{"head_dim": 64, "qk_norm": true, "parallel_block": false, "warmup_steps": 51, "max_steps": 3272}
Each number is 128 + 32 x the weight over the matrix's rms, rounded and kept within 0 to 255. Layers, rows and columns count from 0. Numbers have three digits each.

# layer 22 MLP down (transposed), 640x160, rms 0.0551, rows 16-33, columns 0-79
077147108138074125150091119116165140124123121097147128143101141045153158123147119139067116085217116072114099150143151128180124111119084125107092081157176119118085111179111139080130130188176149072106128093148062109167120096140135100122177136
161130113118091117042108011167098141119139192055155131108176136131124115148106112109101181133141119148103159162188147137142158122053109157132083119098113069124143066112102121136118104095101132187117153148143154173171146147138052132098136110
180116093133031131188082131070109109125116133166155145139122137107196106119123132142135161093127131104167084158148136176137099160125138107137127099189145114100101108127112139139083141115090103202196085099133035154158113096129228098140146099
109116101165116154122141168133116082197126118117167153089176109115139131104127128179101186139114140148141077111110160081137129157115103143152171148137144141181075100071122187139125100159139146141128132136095091134118067172136124166113113064
147136131148145140147156130153169140057089126111166136149132108135173098148111182067158138159120129134172123145068163202088144148126097162096116125084149168138114125107099083070065101156151110156114064204171203134119105096150100102064177177
132121130135143140137143159063126137143138168128135120076149088103134115125124127199199165121144117191154134107138090182144132121146159100181143121111178060121124103170132137058168111117147091120135129127145116148147076076106134123144105167
161097124137139107155099133104148116116125128123080163114090060155185104107095167091142146104189180069086152151181116129118140096096093153181125151113151099163134176171121126074161135142151146129120142130127109110177120117114078145113188068
124102144071121155121138121096154178156045081116107101158087142164141167117095146127152131134103096134109151162134173105071126139116151171132114074102091109152058149128147124145139166144185108147139059087189107096125063089158166168171169135
148172116147122086146109161131173141083137147124151145108155119070131107078112120160079102076168147107121107160107195145113132108154125129105173159155076068143087170090092100139073148138117124165114104157105136158185125085092142129125116126
155110169136093197164060116160128140105107099112107130169157123139144111141111151168161124102101115140166142114120124065086168135145075077101121063153069132153099162137181144118123107096091110095142119138126064114188150109120106216152071163
114094105128157090101123143128135129129053208125079098129098145112146091107152166129185106120157153140114128155155113117161113131101143161104182157072154154117196126163077135091159119135138113159123143178124150094133067158124141073089150156
157176092144153106150097114130134126148099113123163174136156147158177120175095161126141105162153161084096122066131157072135143197154075153146139147180149100086095184097197157153148164101158149151161130203167135140126128052102123168130138169
163113132151146122135114198150106197141168134122121146128156143158086177097101153138147144100113178093079126117101118152158151114124151175119159152191146157148162146174080148180145162133194170134225115133160130139166096142149133119112130086
102118094058129113152095087112149129136132113167102066113095080084136140105134191090146061099096090123148070144143091152139135128146168111103132121143102084143133134124123099100114112184091100153042132123097104057116120107133152104103137108
064082122128198096118160095103091171137106082189152165062071095119141152130185166112126138079145143134086126119131118142130143095063211128171133115137137019123188232064105140114123120068114159146116113193116180118162112128085117212103102085
178149131163141124088120047125124058161045106149165194128133149148128158100150162163108099158123101184117118105020153152165088103136163108168164114138156084131147117107148185143133185121034191117120106075121051212115138164088150123155049153
172152107126139125148163107149083181074187134153143153059152108111148135106091149140094083111067166146105126136142113109170100234109115103087091113062112118101078065136160118131126168131129151131125098097156086144134121147125123120137129110
166191167092089122129118137108111146090118169087123176074192135069098137138120119128124143167143129154184098108174082109108089132133164148115188144139110179098144146151162112123158161072154181143137203138120132094149116129134144089128132117
# layer 22 MLP up, 640x160, rms 0.055, rows 17-33, columns 0-79
125130111146165102142153190069215190160120140142141154078141157142131088084107090135164133139117140137130140086084112064059200179137114060162154111163119168106161135140085064159104150143122103134139118130123110092135060147095149129132069111
156089145189125110158106114151136131155076183239145155111129133121110046114178138147160111115177132086151110113151169116109160131120118106155132084151105125126104160122096144031155111097126070124073134142061160129155119130134130087236156097
144117113150161169168175139104097118046175193159091098102177150142086165116158155098144154089095143056165169165101129101111111127161185157124133138140144089140112128086125192143154107136124146072129106112155116166082126117147109147105117126
124123141132140134156129097127167129105128081145117134183125122114162051101181114132071072109122093122102135073070157134092133172095111109071152204069114082144157097126115157127111113150138139168091129149113136117151097181142129070112083086
095145107097141165137056145130135120182125161187132169075170143125106152120096036101125120114104124153151147160111072120194171118139139056107113091203137054172105160109095101127104184149130091143132154103115128108107085145181126168149084114
122133124142163159103154104119103168139074078152111128183176168117149106125155138187159168102128130142114096121096121096151111155076165145085089164143092155050202162095134101133010085107122166153111138136062117136111140089139149120170135106
097108095099124099096060062144128144133127105149144172126135125081167119084149115120116111120107149115136094131111056082132109133089034118129120113128159145089185154141123137143114147105100142165123144122103131150150134153104126099131088203
118135069090093153110151091143183139153104129093143153063163187078143162099142120104100108103059099106141137053101203104093145134137117103181182127133077112081074180175161113126135109111108190184119123088159143186134148115127203112134186119
167139113135131129148146119153028111128089133071104087168065159139157118117122131139130151154110144108143153181076122142130126128123122098062080151097210147099069139106130126150065142081116090100148095106072131134066112096158125126053142121
132140093150162112167163167110074081148145092130165081146060180127155136159136117162136121090155095118082143109171118130101074141180126122173105129119084152144131156116163128180146140108111105107090148139038090157138110080110148115128114079
120118153153134125071173152125121123108092143113130114126130127099194129137135116168121133158121083132090131160103151131093104065123167089141137078094099146140069127212123150163106118157100111120109176075114106168158106167152156108077101187
084165079132142138191097118114150155127128165131122117190133067098140091186162125163087116199091149134033104101116171081169150109165114114131161160098118080109172135095178124099167103194114124097076102139081135096121067086203127107119126162
086135125121138136192138134117102067189115159132162125162056134116178144113150139088144102131132108118121121095117175089079151175083117101132089085191122088102107133163129080111194120100109060065184129225093137166154092121148075089148116142
101093174082127128154128075186186133172160088156122155040182165110076177103151070094082077187172128085129097061197141140074217173111157117106126173122129139141147129107130135093114101077106175169128112089169143063144170109133113175081124147
212170151157154184160127129114136117164105115134190146143193159121150130141165142155115113158171102125149119093140141149150145129123088117148082098121128089110155122051125151181089163073133128183096139149120124134059115216119082094132080132
102092180129139117148171129160108094162106110109141080140120135115149114151126153112141159156131088146137163146091092178143042134120108152146120149125157127157152158091160106081098120133132103153126146172122131082100132136185124126170147160
131163071083107169152142159160151114121115114213146118103143100138067134100074153094123109072158132095103099112191060146124095089171141130115107172154164131146133132147169115110207150148139138096120110177113174137105057106168100089127124141